config = dict(
    n_layer=10,
    n_head=9,
    norm_eps=1e-05,
    positions='alibi',
    qk_norm=False,
    attn_scale=0.125,
    tie_embeddings=True,
    extras=['capped logits'],
    init='uniform',
    lr=0.00103,
    beta1=0.9,
    beta2=0.99,
    doc_mask=True,
)
Each number is 128 + 24 x the weight over its row's rms, rounded and kept within 0 to 255. Layers, rows and columns count from 0. Numbers have three digits each. The size before them is the row's rms in percent of the matrix's.

# layer 3 MLP up, 2304x576, rms 0.0446, rows 146-252, columns 192-255
093:109146081123116137169145155167110138078124142118118113115150131120146154119113123122142134142128123094132110133181170111096119134110120121181122124142152116149103120131109093192127188143150148
100:125105111174154151119133089140131092169140139150146137174135119138138173148128096163118094091146112146156152147107091129108178068128148117121110151128122087120108110162204159161136125140147149
102:122108092130096161165124098094071127102113125122122130104124133122103137097149153129133123154120122150137149113106099125150140128164108093149128120127151157137145097135119163144148108140113153
097:097109110108141173127135151134163112105104168140155144108091131158138107128162148117139138096203134140123094108129119155127137094102122119110104150106104146118129123117103175145155146098148144
106:097147104137120165171134118109143116130160126142113120119085122125131113101085147123145088147101100094100128140118104146149154145128152112167109149105135095162133115133086168155111149139140123
101:166142137112136110123167165074107109149095127111149144141126125119111160126187133135163121096146087146110127110134165160114132190108157107092159137100185122101131090166122128162148150088112163
101:135186131107132159094171126088151163124160208094113170104121121123133118140094149170147105139150102130059134152153135120126116131107124103142106114142111131174141105096143093174136157115100103
093:128156143133155142107106115118132118161104112096074140100132131110130114161154119097149126103165070111110112098105135100088081140151134099132097100103149130110164127120108117066099140131133146
100:136156094122157105122141150136112106120046122110104160132102108119145134150129115122145118118131138121088101153182120112080121137142129111125129100170104115109125100101112116116113127161148135
099:145154125145124080158117125151113151138164125178124101087067124133134080144141137087113158137146112094139067116147137106144105132143096154115132099120147139118129118150126134101100130129111121
100:157087093128144120191110109140111156131117149119097175168144107070075131089128111156121120154116118165112135129126090140119146132121148138114156110165169158148190151165113146127159105150117119
101:113141125157166106151123147119148114115189129124098134123136102152107160126099137110139091113150111101100120123154084106111109121127142132168100126132142125142118143132097108122129126136132135
098:111099066140164121124138068140080143175150094101126153126120109132142128149086128165154102113140129106120107139085125117111119106054119114153111119145107112091164120150165153137125148149142100
101:109131123134135101120169137108113149126088132108144122136110105115150103138156066104105121098096139159075119143154130146130114103109098113112146110157086143124140162184120134130170163111145128
098:130122123146128134097149135114182164136146144162159146146116105139142145102140125148115123146135148108160092150095152134100114094138149127118089145151130143096144116134108146136140166122131131
105:082137157133087147149128079123117097172141138101102099133115122131102123122108135124119160158135128097160099122078133129069122171151144141107125159107138140146128166155147122159115107119104125
103:129193143117115100128155131169152116152157164135110123134109121169099122150144118134114157129138100132156125168159107131106126084083097094114136145117102134108161137118124143146115157121144113
104:113137158120097137126110123144073122119129096090114115148141112123102161040163111159122138140116096146170086178101116125130102118119156147154128112098117113155122115118160134084135115142129132
101:125143120125132149141159084105139141157170182104161130148147123101108157105160137187109157136105102130144136125150140113151103124147140135152089146116119114134148098115109135142159114103140172
097:105143119154162131133129133113148120136157113129180149096097111105143114102149156150110106137147095126153116166137134158148148139134138147139145124113123076139186155125124143144147146112132121
095:120168112094112122135125165113121135144127146171142137126127112134124142120103133152147128131151115173121117093155142091121136095120143143108162107115123153136122127161138094113127136142151120
103:144155120127097096138128128186128103103108115137104133098094114172162116107133189120127106128120132094134117154118146162158158140122116145108118133106098119138117151179114102122111180106165105
103:162167107108148141105129065145125130118120128148108158155134135145117135120122124130131090105147140152140098101190109138093099121140122120110141097100097173142111121124078114136092100112156111
104:146108126093124111151150150178176167132175167151135086118089106139125112097165196172145111191146125152144127108116134154113125103080140104129125144171096105142124135154133150136128081159135099
098:148092142132122127089128097102097111172159137142116158089110119136136116102150135131129142070135111112113135140090111071138114117105145116153150129105123142106126136126142143118159120141164093
096:129121127122141145093133092101128106110130142098147130122114118137144163132122097141132158177171072133121103117100158139116137103139174106166163154121174077129128127105116094144130154154128138
098:122139138116129149136132146117106126144129173153098125105164123140097138148169179095162131107125106138098114142114171116118154105142126112100107165139109124113139102097136135138125126179118208
104:134120140148116135162140133145122069185157123158102129129122093133134096124123137156144134111147141086155093166117087108138125101114126118164158115099105115158130115136102072083141139146123130
097:106166111152141119135113135092088132146132113110122103141144098101150077141118152115158107156142102147091117127145142138130179133118170093158138167112121140127152158151147097143146130125103119
102:083167107133120171144124068114098110101135131095144117126137125157119124102142106190133127100128119104128116151091145118100154153110121082109109090105163152157100094180106136078124114128131186
101:131130150085142128149131087115092095136158139122101132107141134117106160098166113160153126176107105128088091160141148114151122078117108133133126149126124099069130117144192105121141144138114135
099:120167070128082139125094152173107077120166128133116129156118095112154120106179126117163083138120108121155091100114153124137132099133146096132156145130164102071156105122121172126115120141163134
098:103107114128120091131134150115129114111118154140138132165141135143115131099162150123098108092134122156105089129180118089145087107109139146110171135145197120121089109168080101138119119170135174
098:119147086103112141143105096142131111186137088085097158153149084128166132119109115105128119139114105100145099160138100086082113113093136080131131163097111114131169139133096131132113138146187099
100:136113111131151101165101118182102112152128136098106169163100126155164136111112112095167130112112086098089112120118155119142137164115132103129097124126131124095118129140087171129102134156154115
095:122139107119128155132143132135130085117137140120138158134129129137119069102108118104137155160172089111146115103105143110085147109141126084125155113097169134097152137141098190140145105147143135
099:135141091164134153133144167108171104129180127163089114149143141144130124175174088150150159114162126160143141113179111129115154132115076093104118109119095154162130114161123087140144111130120122
100:116133125155139128120146108118132143141107117115168160103149119131130147119118144156126149122134136111153104144133108120115102111118136086132128143123129115140117142115107140174144151149121126
100:157136099100124110144166142103144119173108063125131141096108109184175136145095119098144141125136106092102111151110128079135127173168132119102147105074160128066163135145142154146088125130188111
103:140136070093073128130126125131105089118103136126146139131081114112123091157090103129152124087071112149117130134132097127126174111146136135122155107180108146111118146140130164165124127123129155
098:118073145125129122150116135142159122138127090126134155108138129104110103110169074114138152102156104156152094169118139089138073122132134153117143124137120193126105098127127184145160119107105151
098:154162141096159137158205151129151112120123114125098125125149098093141145083106147150098154086166086106150137186130150115162113147149136139129113182109105106118126103120145100164149132137144148
099:107128075134103116171100101091150080148114138098160093147118086135106094130113158136126113129132107128116092093106145168104157143138157119164107148130123073150114153113152087108134149121125123
097:182101144114110121141170169150089144106111167103148175109081125125085097137131107113138117117126109103159117142110137115101156123122119104117118131141146124065146141113106146166076148135141178
099:117165111114163128165145148138099132136102119137109177111072103119132144128130127087176138108140103150100106190131126161110171117114110114133147106149111087113132146148119130127135140126106153
105:115092139141156141136115160103094122093123165106095193091091119166110117134119141106137148104151134104158110110151109121123121139130132123114133072165109094107085134129087116132140118129142098
099:120174149125101123138123179124097116079086145144137128114087103151106162136161134170115066126140152116137141132138100133122122143109132113139096123130157092148101123145104151142128108073127125
103:108146107092143153137116133151090093148138169100130104140129103077142127100133130149127096130104134118120161153093162143099132091121145124094098121112127117144168107131116151154079112141106096
094:116121146159141128116131112141150164121179146172151143125144138125107158132121124133110142108136099159151122169138131105145165107109160119115155134109151127128159143142109146129118144112099155
099:175129128129131172129110129124153067128153100155096135148129119140151108130088140148156117162148075099165157107097157127094187124112093119115133118139150134147143141143117128175173144142145106
105:165161113151131134130186152098112155093104167141162144113129094121111166093149126159145104153140141151106120111133140154152090108157143131101164139101090153113128121104133129160148174164182139
098:139127160125152130161155135119156117116105137111158134148125101099158112119150143123164151117114138074124108098135133105141189109119146117144127170134135156097127159107100119064110149149126139
105:104101131138124129142146131140148099125106088105152138125127089109121095109129134148102096091152104171072078097128103114127150091109143082118148146078128101103107131132118127156082113118154159
098:149147129098151156142128149118153098107147116135167156130121122108101130090145140122139129102124104086161113126104103103080152136102105125174088151140115123153122129132110108125102114152096122
098:148130097111113140102104150144120125135085126143120129128121077126178106125114134145114104109133103123088107141132140068138085103140103088116132157118133080156133135126125106123092115108142100
094:110109147121135125142117093126118121150131136120105138100136119160148158132136136150116152162138112149149126136093100130141141134104144095126151140162177171102129158154104133135104137120087129
100:164151096138139107145183102159115094139148138100111106118152120135124085130165127133138178142125122133141122138129166141123095102095113104100129085118155144120123124169125118138143121152161098
106:166098113091150124136129123108103140167140104144110161120129133133125150118123134120191103117104118152150145145138139108117163118142132144138147125137118113106194153154101107137126098140174151
106:133191111138097093135138080171128136107156118183106131131152082151127136140127118151140081103085127123098177135176157150117146137173121086092120121144107135084150140164132129133119177095136119
103:108180104129090107142125071161138111132161123157088159134130119136150169078134102103095116099155094123146096130145127140146106155116099116116118093136118068099134150137152174096124137121135143
097:106159085143130164137151163109101119168135123141153095178147147118151140148136113149158150121137109132118106138117162124102146128146123078136147107115136134111093140140150113117132136134158132
099:092068132084152141160162111137141104125146149110139173125132117116153104126120177144118142128138130111121120106173142066127125106102113093158128101152145153121150154123165138124093159083148109
106:129129076142163137156123108169142081168145153117086097111104107147123158143142118106170098139141108134114087137109113158125183149154143136112106117143122127150151149155141099137142129130098118
098:153120130137131143126099139133135073156116148108135127112150125128160144136149148139103106091162110097112104145098137090133140171156102122175126151115108086094117145130161119115103147127139125
095:124146120122129119146126049127087148147132143101139123113159135124129125112159080115153086147125104066170116151126128121081131137111093108164144093132104116075147162117136130161117180117129141
105:137130114119127081169147129137136090134134120146137120158123120110125106145070097126121120133097072106124106138112078114125116152087150122116096135152124131082119150190141109125119164097150125
108:097136128146084120089159117175073129127142127130101153092099120176135140101147140155181141135125127109150100110146123086101136129070082119105144135123175127079140107111103147093115161117139115
103:115122122157152122087096128112089138104112142119139171155107095119119149125177125119122158135135139133131143122151084111154151125122134084139091132113122133135152191183082177136153081111151091
099:142176132155124150160129146092137110147121130099100123135100106115113124124107110125124121133114083118135085168141136107117116128081162108136140102129121163138093138132122140099114096119124132
098:111130121101123171131150161136136148145153143178124063101151124109138089108099161124150152132159136126156103137155115092113116110144130143140113159134146106154146134100121135134128131116130081
094:110138117099130157131130151118135107140115116119139163159116124119170100141166125139076137113176119158124079152140137150131145110151079098090127158152095106133107133128117103152129099093132104
099:123176122110105127129135111149117132074141162095126121173120130114198124160172124124131151104132122168113136082118134143128113136119128094132100136178145144114147129117127124137063110159106152
105:148181150151103183157140149149121118106152137108097167137119128117132114085107130130153102106143107143134094162118118090093146161165126136137120170106130114141134114150090148144117121090119153
104:059137086150156122176077143153090059133133174133157153116136109121146109126158082165182124111154129130127128152073109135165130143116125091136114117100127061139118127134137135114127120117158094
096:145153123146123177189141139134166115100122157189125160133155135070152172129140137098142117123136102097139134137138161158119118121137098139126125117151129118128128112158118130151109120103154110
100:143121135118108175151118147164114110103108098123126096155134110155130148104124133098118119148125104139121095120167147097113116146088135111118127127140134098098143122144139088139139145081135151
107:183145137098132089103103135153116131147104121162136144137136122095123134099139138130111123089101127057116124113120082135133158166128163146126135113132074124111123101126123084134113173081162157
095:137169075165096137112109112119116145100153119148150151131133139153101093153144110138121086144157094112137105130149153109111116090091095134141133153136125186097143121145116109120146139162138169
096:093164128091140144197097125140113143155149125104145162109100127158129119076104083097106094124118130154090149098123092145141122120126147152106134126146132129110135129155102114124140140113147152
101:119142153141130141116113048124159122163119132129091127107085139154150147069116175135127135095140101140149113178118157137129120147124100148112134080133086121155131118100116144119132132148150146
094:121172155120134128124132103147121120108146124132175129134155125157109107155121133130094116121111101139122142086148084120114127151092102147141122082149117116092160184160110161072113114185147151
101:081116092135127111109133144119147101117152118106127149148104098144113118148153128140108112122150145138164140150142052122115151147087163158149086147122120072123139146134117129102149119119162141
105:160132125141096113149155085134146121122134101156136136117153117092138104140169103175137119115095145086133130118124114136118143139102163133163140100109105138086080161139161130157180124094136127
104:134174116140171143082125116129187132123140083106099131136152117115138143109166115110125146139087102110140126092124132151165129131135110111089166106101100121169133149164103117100106114090098115
094:121127111101128168147162141165143145141112079128128107149139141073127112157175106137126117124104111130159092144135144099135138135143147094120122166142114133119090115144105142155086141103164137
107:121160093128158129109121099124135124145105160127110126161128108114160125146183098122137099127121106162129119166112145176136139106132156097142120171079147148122154108165073145121092167122148120
099:112105149113124118158100136109116119165114128131106125164111090167129116130141146120144138138133116162070122167121150108142133145145152128156127155114088117117121187129074111141113099184132133
099:138148134112133118164155115168148148110104121130095097089145134139157136151136151144105140114128098116120137127140127102154118158114168128089103133176149134146106131107168115117107135138144125
103:143132124139133204151136071133128123120161127149126072110142110134144142116149143139153120159159128071165127114080173064165129117092116137121126073139110124148149104102112099111098160129137116
103:127096136140129145123172139141143128133151127111143146121108109098132148161110085147097107163142109152147151146142139099092088144164130142119139128141118121130073115143122144103145123092123119
099:120145136104071156167130162131157106118125207121120129146139127170088151084127093113126086096121087135148108139146127116114115118146133152102119133126136122125138134105067149157105146176137116
094:091086110134114136150109090161161134123119169119110139087123107127114064117127140147140132111123155157156108126182113106115112087128126131150099129121151170118140191140102135123147121130126087
102:125116064145098170157136093161137099113173145132111129170126099125159125124150111094142102130113132129103114112151166111102150151168118109139133103121121110144147147138110135137082140143134119
097:097112131119126159162098049168092122118110136121099123103078135142186120114136077134104130059152123145155124124090146122159138126109083081125094119119147142076122143137127139118157140130131158
091:136144137061128120125113097142172119115117114084106114151119108149141116158185088124121157114113117118106094117123094100149118106127162068126131155094144161095134150180094138142089129148184097
099:146127165086119156153185157133102144134113150166161119153118116106175184133111099153136122133158117109094147086167165113116136105122132125144118159108125145151153118148109178142170136117147166
102:166074135149116169131095083124113116172111140141126151114082116128141148108119142128126127115126119125104147146165144110095160132135128138123109123124162110125130144124138122106134106144174130
102:127137116137111161124144115125132105095163143143128119169123116165178128158113057140093094107122119130141094120101094138113132129104151142105160101127118160148100132142131110091110131144117111
092:128099112171111126130139127152172158157132147131104119076124117072132151054127155170118140100116117084128133144119071141117124139137136133115116141134158116153150118121109142174147160112128156
095:113116102157157144153171139174142123119154145163126110108115123141117169127164099129126127135151139125162104122160093121132110130152144130118153058108136143155152139112110114135133118130111136
106:124132067117123108126077094164141147127120131115151133105127129116109121068136130088174128136107109067117094169134125146137125130160084107109144120108163155086137152171091167073146116127114128
102:149136081129147135135133082133139109144105119118134142150141104107126113146141149150134108135160121119104163165096130111088154142128100107112155114138147108159105146182130130161103153122178108
108:124102132161097146145142120176141132087129130124133143110161111132132131112149153116119110143130139103150171138120146127085153097124156111138125135146112119070134136187097111158118122135134158
099:125113161101141114137151115134124117148160126093122141114128129140129142101123103165118149086103107121141149103090110087126148086114143127158106128094131158083114156141164144095143137139121132
091:154162091164093109142089157163144088160127145123180131124143119105144122119107107151175071145114127148136114153138104109113158131108125080131174147116118125090134116145131141145127143118130115
096:127125149130115108150117141154105149157148132169134147116147104104124116120125097148161125079133101153131089121118110152122127124176108079117111083124123123117146119127124128096121101130122145
099:157121135100126155140157125157133093155108123096118123135118121091159164097143113165125132121163127142141134125111168124120109136142086083087178172109114143068127137110147137136092114137128149
# layer 3 MLP down (transposed), 2304x576, rms 0.0548, rows 146-252, columns 192-255
095:176092186116101139097080105134159123144131116130163105140141074121157095148136138085125108080124111109124113128096127120143121196141143100172161133156116089093159159157134127152124135117114149
105:101124138138156162150106121145109075151136133126139170167149127153139164100108121166100125117129123128142143126109159119124117056141119154094052078130131123140121120113089141152141123144124129
095:106112116099162157134136105153115107181150156137138161136136097119152160127135106148177106141135117145108107108094115119132127100126118106120118101137129125132111114097152161068156160142140133
099:154096102132122176092136115116118131098110148132161145121125120186157128162143145121128130090159134102084133111118107147132112111135139109138101114098119125124119132115132157133121108106132193
106:106095145139123189110107121136135149118123163103140145088144147170133133130118134145147119212125083130170154080134131163139146160120171131145109125147072080155103130133144108105158153126145113
101:090137114137147148118124117138123160117127110124119129143131149096106129141136136125158116121147151147153139099185167111108141166141146138130093092108148145119151114137102136130173134181105135
097:113101130141132124125124128123126141120131152140132087139152167132120115141142130152171125134117107161126129148109144106115098134108134098088176150143122098095098145143096116112139126113094145
091:150085143140108121149189159137165167158121171131130111156130198105108095095118136106088150120076097096125140156135156124137123153173139146091161126074064159129133110121110097115130092127138152
093:130121130092110156127147119113144142100106114116139132148127137133143112113136123088126087149129157142137100101140137100133146126110151116102147154114140146107110083163148126151170079123116125
097:173097114133166143140085159095171116123128115148140123123137125172147095128125154134135144155118132096185128099165135175137109132138083115115122107128129155134119121094142143073110087161109095
092:140152166079107120144140122157175118108121141140140138121108158075131116118110124108116110122130171115130135121130158124113148119134127187160119086159166121142133122141153097118156116112130137
105:115200092119123170141096146104114093132144125159133087120171122132138090159130153123121160125138109120145100134120120102116134090110111183125138087171126148119158149130087102159119086126141134
095:167129165176151090110196126067089129085126111136145090121118170117102111156151128122165104157082119157129142164157114115118064144119118123126102151117133131124107146091128158141085113139150118
095:150136115147122112194170137087091141131094134172148157132135097143110144121141131099152116122095124109093175140151146114130150080121106144131157170131107137160118182110140162138127131127183115
089:179125110162106155123125130108110084131160142141155110117153148159127158136141138110149178160104168112158112122094096147106111118116123114158121146123161134106113117152131132130106160105130152
105:168149101114104125117117136120122133107071098137148145113123092121126138107154111137095155127133161110107131095109173150134118160130146199141149132176119141110121143151140157142093166104164099
098:136145158149108159111118179140128106089124102130120136125109153143148154160119125088127126150137143134139113120085162117127126121155116148122127139133118116093139127132113159133162150158117126
105:136129113160133133111135099142155103127088151094079107156112197123122115092112098126125144137163138116143136137107194108148129148138139135089117123128134125161140157103161148145132146095129149
103:124106105108132111127148087079142113110111169119106113131132099133123121119140095158123110123133120156119109126099084140146114109139149101154193146141147092112113092158123104108113115117138138
091:128156135121125113129096118135129100131150091157099126148131255115148091133147115088128122108132189097144129163150123146138101142128122117118106159106118122092135164129136132148132115112133096
099:102090152131107102125110124119126128101062107088132110148107201142177132141135138086131118131077159119107137150139153069149158134153137120126124138131155114142093138109150127145147108131118106
099:129101107105191120136114114114095181170121095146148123144136182114151173149152146125100145148150149120165107150123126098140105149154159152118132105177137089121150153138076117103127162120128137
099:143158156089167119156142101121173123115112109121157115103163143112113138125142132119116146091117097125132130106157156130151155124122139155093134146129150114150138166129114134107121158143098126
104:101096074137136142121109091123175139099090166102132111182179103131136110153130150104147119126140124144140095075129168184129112116134139135103145137093135131090122124118093113135107137098137120
092:115086117133149145145143113062167119117110125132073137179090200125179071115093104127188076102112118145159144114110148140126134101111129105124159124136095129102123145086108111102143139120123110
087:119140132137105087120143158180154093128090123134145114117101154094075138112097114141109146137134100162149158103158151100073121121141081168161106128134129150137085121107174147121152101133111111
096:139088123141144149130117137156155066108160101104138098130126099119120126161112162120087098171134164130127118115145124162121102111116160146089147085114099115141120142111065158105098104129094128
106:108113142100138111143153127142132145098112102108135113147095131102138123103123140118143142150099153159142124085102140163144162100129147123110116107136146122140126135135129113143145158113108098
094:137133127109155130132130110135184135141147081135103122101139155129100120112139093125109108109141167137090129064103105114134125127143194111114126119125189124136096103131157081155166106120137156
105:127065106141146150117100127165135148148119132107141076137117109104097115123139123138138151152095143130132124135114127096103173112124133125108118145111141119122146163159144146149168171150111163
099:154157168111114097138126130133121101114126149108138122077069073136107151127139146133088153146153144106102124110085147137167095127080115113160091121089099094091125098100137124112123180123149119
092:123122144128134096079114125121108132141150134116136105149113098084150155125168089112143133167132127090120146181112135129152173145130099147153129147125101161137156108144153116141116098096187187
099:152131163132094115129149121103105149165145113117182121132125134155124156158131111144161134130125158149135138070128148137121112135104105097149128173080091164173104108119074170104154159131130112
098:118130099154123157088097114126075133147180123125134129148108106168137126127132110114162099126133134093100162103123157100116128100125136096127130096105120126133157119130140105149131094145117155
100:124137122065121128147116124126117124143088076139143113150141145108162078124147129143146117154135134110110146123142164133153136173120081137143122136141153121099110126163108141145110105157144119
094:066115162101162146124111115150120110116140119140118111117138179129125138109120144147150147137143075099138115128130113118104135090101099132143151127071088147118109102090134148113187110111135130
097:075148148117079149139133121121117126148074162113146109156120155077163125129118132118104139128094185124094145118100133097118116144101144131161129119086126141124105105129117115102090131112152131
099:112170130135173123099136094116142129137081118091162168116146134177106161129115099173121121118108135095132150127132126123140096141127116106099124147144114108142104152118116143169118136116104123
099:142128124103163109148150145147159105114159125175106137138141122094117162132147180086116107101116134135137112131130130121113135097151167164107145125146121161120118084133103142150147078143175142
116:124114117149105108155123132151129098137121113134126119148082104101150143133104152161120120148081115155131150103126115181084174119171116123143134103143123180130115143097099129140135157172113122
094:126091136097126095137120088152111110092140144123106106126106098135154175122131150152117100135140195149104139131138145138149106079135134191066135092130126144110092136119102138163099157171120105
099:092151123162133144130097128112140128048112126137146083159114172153099130112141101162143120152153114131143121127136167117175133152152119131109135126133154145078150151131151158154133118110120146
095:133112160119130141110081134111097102159127093107110114106115152121115081105131145115139079189125079095118154197109078134156097168136147144146114118121140119117139119110078124127105089103151137
100:113135123078179120143129136161123147102073147087180091151121166122145180152123095089144129102157144134048066152149126116145110143138149089139106182115154112139101131115142096151134131167164099
102:135168120140157152126116133110154106120124093126110117152140107119106148135112141123150120164124103147157115150136143111145102104097090108108136072156138120132150138154121134100104111104130113
102:094140113145136172078108123119153117124167107103138149112114131073118136095156186144117142160113081135129151109134086163136115171136140134101154140128148156088123130112086132155156108119153159
105:146121099124191113154138087118097133111123160121097144142173077101110093138106127088160173129074083149110123090093139126137124113157161155130114074120135101153150118076123161091102172174117144
107:076096075184107138126125172130109089145131139153165121117092160139129148096131117160166139192151120110176100148134157140132094117089125144088105135121136190141129106099132114134165118134108145
095:139149161157146147124094132109117132141127131168148115166105135145145164125078124111122111106123155145111167143131122113175177118132177125107121099139071151088138126124118151186146141093132144
095:114179176133133171105088168110135140132108122139081086164169095142133163113168117102139100115101104119098160136141134110141139126142105097136161143136160174133125142180146128141159105113138097
103:089138136145096111112141135129140107111083120151124116096120145128180142165121144106137096153150130146107138102091139146122116133135150124129108134115130120127148105114132124136128142114144108
097:205155123137161111083127130105111147093150118164139155105113075115082123132157091103135099126135086108132155163148168104150145091159126173134088151165105125173133127116191094156092155110098067
104:103121123137180096129074073094130143124101098185071125137134131148118130114109135139159166151156095147145132076114136125113146117149130099103092103127154148102077087152143137123116161157145112
102:135157092167098152157144176131121108066104110164098105087110133148161105108098138150146134117104103135144162125131168142096141144123125116122149131125114151150110114156141119116159120162154153
096:118121124145139154118135101097105150109115135159155130135145170095113121154115068133145105142117116146141118128132109114125143114121111126110127094116165134140135156119130121132135126160106120
085:108099099138125061121108141134155124121155135106092147128150209115152090115115107125130128134133160134106131127157138144138153114110109123100120156121151165152123155150136151108095104094096137
096:132120135119151113115116109149143112119097147122147158155132125142100145134104160137140101149090158116105163082110138113138164122124172135164129109097136109151116103103128143118145114131116116
101:155098100109126122127110099074157117123126134175149118139141082137151180150080159130128110122128097125118089109105149117109144148127122125153100141102091125141172155146122141150158159147117192
111:155106092155099145116161122134118125131110132143083150169124093140144129143105161109149149156129092106128109087086115123146134137132117106118122131152110155118138110146135132168076143186153134
102:130127194154136119104145121129149117152087137153155137126147159124117153109124098122148124152109156096115106161122114127139120167113102140124102143124141114117113128112144101146137097125136135
094:122148097119126144142080154158137126087123142153134114072180255110076127102160136135132117152118132126106171136134111109131145154142146113094144144107125110118110162111134124113129105124126155
096:121143126128114094110104140160131128119127080099126113173152088153122111134148138144120125146091176113136105109138133099143136117134128094111131143152153093130147084124101166081132160115144125
113:148167087152140103142125136176157160138145175130112153117134102191112121111121100157115145110138096157142114142108136097131157154161146169153124150070157109130110116124085098154174105126135137
105:126133103124106109159181125101145146139181139116138133123120119124096126067115153122139117166155126149123123153150156109140164096135188134105102102132131159153164131128118111147112142165121139
092:100137159161142142114135123142131091126158105153133094160106111116092171098135184157134184135151190145105083123123133150124167127156150121120089143172183075147114100108138111110104076140143134
107:180090118093183137101125129159108095096140140138161122132131122172152115121120146154147138119131113186077128152140163092127100152126110121109166118132102128147158098115078131124147157115129137
119:135152136184126121089132142149143167090151102095110123157138177123143103101153138104139121120141104122137127133109108169183122126140097139125143153120156129093146159153115148100100138164134120
113:094136123146098166144149171165152120155149152163165125099120143126138109126099142108127105107160130107136080150084128122104111089132137130150191156158129105109079136088166075121130164136101158
098:178133082122119137116135132114135154146166132122113128139122101117081115146103115127109119135148135133129149153136136098143154105122133093081113117105161113141116121123108110143141113088145121
094:138162158149123170122140153146110132125137127146132070126188103141139094166117154122148152124163106143126131145123123116105092144142122176123123113123137111189098121141090103155137131142135150
090:143130192117134125142131185114123145120140125106107122128145087132121130121175120143148152128157144129104121119124153146133093164124101097127129181116133130091098076137135127082136099083130162
098:135131118122102116112124144124097129119055168089097150163163123171109166077117157113087095147148135119129131119165156141125101098152152127129120104111112116136198091132140113177084115140157101
101:141167146120078133123113122126147182098083095114156113154145113120111145070117106179117117125073104167115108152145158194152104104132122108102119154107113176123133092107096105093147075115144121
106:123110148134126092078117089109156155083148103152115112188073137131189123153161115138127141135120157165149135138104081125129120120118126148119125182158145085148134122107171134096132157161132144
092:136116141145154138092165098107151092132088113097115120111111143153144092121127140152101122102113180171164132135136128126149204133116122170139153122111083088101136129134139120141085117117113128
095:143126125145107143154127134114091127088105130124107098115173109107138114123107114129133041152156133106122078136119108128165114103141126061135140172170135172086168097140139118132078136126118122
112:137158142074149090125133127121127100101130115121137142129108183114103114148127099137106116079100141108131138144183111182148129161097129107084140132177121185142136140135157101110095118090116086
091:131071191157150142101114114105139134109140112115144129166157071141111170124143159129131111101114143124104101109160116112137143131095088119102155178176103154179106137110113128116160104152128121
094:126149168112111182130146130130154158141154148088164101147111114088140090152126160111106127116110160137141141130151082097130131129139129077134109132134145108099113109100166093128140097149111126
100:089115120143136115174131127121162140097106141157110089121112155136105138188131069096149151144115115111117085102113151106113131108118091093124144116129150102128096123170089142132122112093151101
094:149092099138134122123120130135129128142113147105126136129081196123143118107122122142157141133171159098154113171123158128129115130150154099113149167121161150170107088116144112161166144080128096
099:150124122118118120156132111143107093129138162117148156155134121165156154159120108124129134125105116126122109094144082140156104112132177110144135114091109147110134109185159121084179109137165110
111:145116116161128108135144136133166128120148116073146115131170149123123162101148145177106132124099150131152148104125136130124121148144154143129127167111132097105077133140152148120108146147115114
102:159149124110138122124141106159128129124144157141129164098154132151097130147116121074137142113147153135130196110111130074110139121138148113132085130120101149104151126140118170158116169164139172
109:163126128167142117105126101103068115113150177118141189104140186143114141099077140146132141117100175110099158152123134161107130093144110145180130106116151104113158142092165151107143124157093134
101:151112119134133151097096123141157133145162131110130089169093126135143110151115143163134131140131092143131123122145148114151143151144152139160151160140156150180113094139107119121104129150096097
098:102092163154120115159106152113143146111059119146150092185121178147142081116105145148109107103148100127116152156157116125156118142161112130178159172148085098148152152133170118142161122119114155
093:128147161107141153159106141119120115119096137119113160094126158129142166152124117134131075133122154118151122126138137098134127193094119103088077123128145130151135147099147152087096114132135133
101:149149155125124152143139129107117098084129152093076090076132183106171122074138119134103151125077148079099112145146114130121131109127139149170086127086148091124140130111139131109085124150142139
100:123125104132121083135123119110155122109122100123098142126158127136146146136127117148079140112127210107115153118141103114109070147161099116159172096125104113088097120127115145148122106117152121
095:146109170130159086142163094137142142124159133095104155112139250115108120139124122084142118124130143077133119107140168148128146139075099117136107103123163149142147150119107150109132174078118135
096:130109125094121150151093079134156113142136180123111147122164136104133076124163141106116124096124159167147068117187052146099158093101129139165139107134160138089131141150131124114134135122152118
109:139078110115117139136101118149094137122159123125150121132115090136111140148115134138090121127105081132097154121097065105128171121121124062123105102172143161119094131130185135128108101126088133
093:137121150101140123154075120103117151102122114084116141081147114100082139103107131152155121117112143144137131132108101138092141145134102107180170102134154128125139159159099105148160156129165166
105:092101130148143110117144139120080113111135158122114142099118122135084149069074149159163122123161086127145133137127111145095119147108085146162128120124119100153145125108117111132171098132102156
096:122126178087115119116134124150204126140152095147124117160134108122127142095139155127144117098126174146176112124092127101161080103160139142214124112137086136120094127111136108110125082105127166
097:142095147122117116144118132121141137134138149106141114126116120137119153144133149161062129131151116171123118116147142140118097181145165145128127100119099130082115142142160102087143104124127162
102:106112206129128128144151052114124073112162120147145130077131127071118149130159136153134120106146108145126131113115107111133146112142182096106131140141139155139157112131142119152132082112137102
081:158111134133142153128134130115138145159116090121109117111168086129138128074101115169131114081110119128091118141145107115126108188124125151117134151114145132164127153140115137148131099124118115
096:152139132094121102111094121076119130120120114106134159114118176094135089109108156109128127095121134124102151136105144101124158139111135097170074185137103117115087109150152158135127151144122111
111:123134127128135152146128123114083159173106135144119155148138135152102086154142134123145089161106092096123143141121136130110108117129122075108144146139140117107112147118134125120107128125125138
103:152123118106129143095157095148146137152165113131170154078145108176109108148098133131129114158118094114129139126103134115140151123109115140134152114148114074138102133090168136131089125155125113
111:132116164159142114152140137139096123077113146144163152125128076183128109150143157148117144165124137134160158135135142149139122121127133149124162137125146108126162172143105074089160094152103149
099:114161093131134136127115121191077128107159174141051135114140136131141118176106118084132121181111133114079062133105175146132123138124128066154153109119144163138098134095126115119097104103078144
090:104127206114133123158138154121114132123113092110098126142141157171133136085131124124110148123126086114167148124120176134165070113173170157144132135134080137144110130130161108099145115110114167
090:146136093138092180143161120102123078124183161155101144145093092156110109177158120124106085139179121091151134123124140107114134149093092133163142168135131113158133134112125109157105099141125181
095:101156115110146108115135150144148143130144136138132150133140129160120181118116140056067158156110151159130142110152160104113092149156153129165171145115100101128133155109126117121109104168091111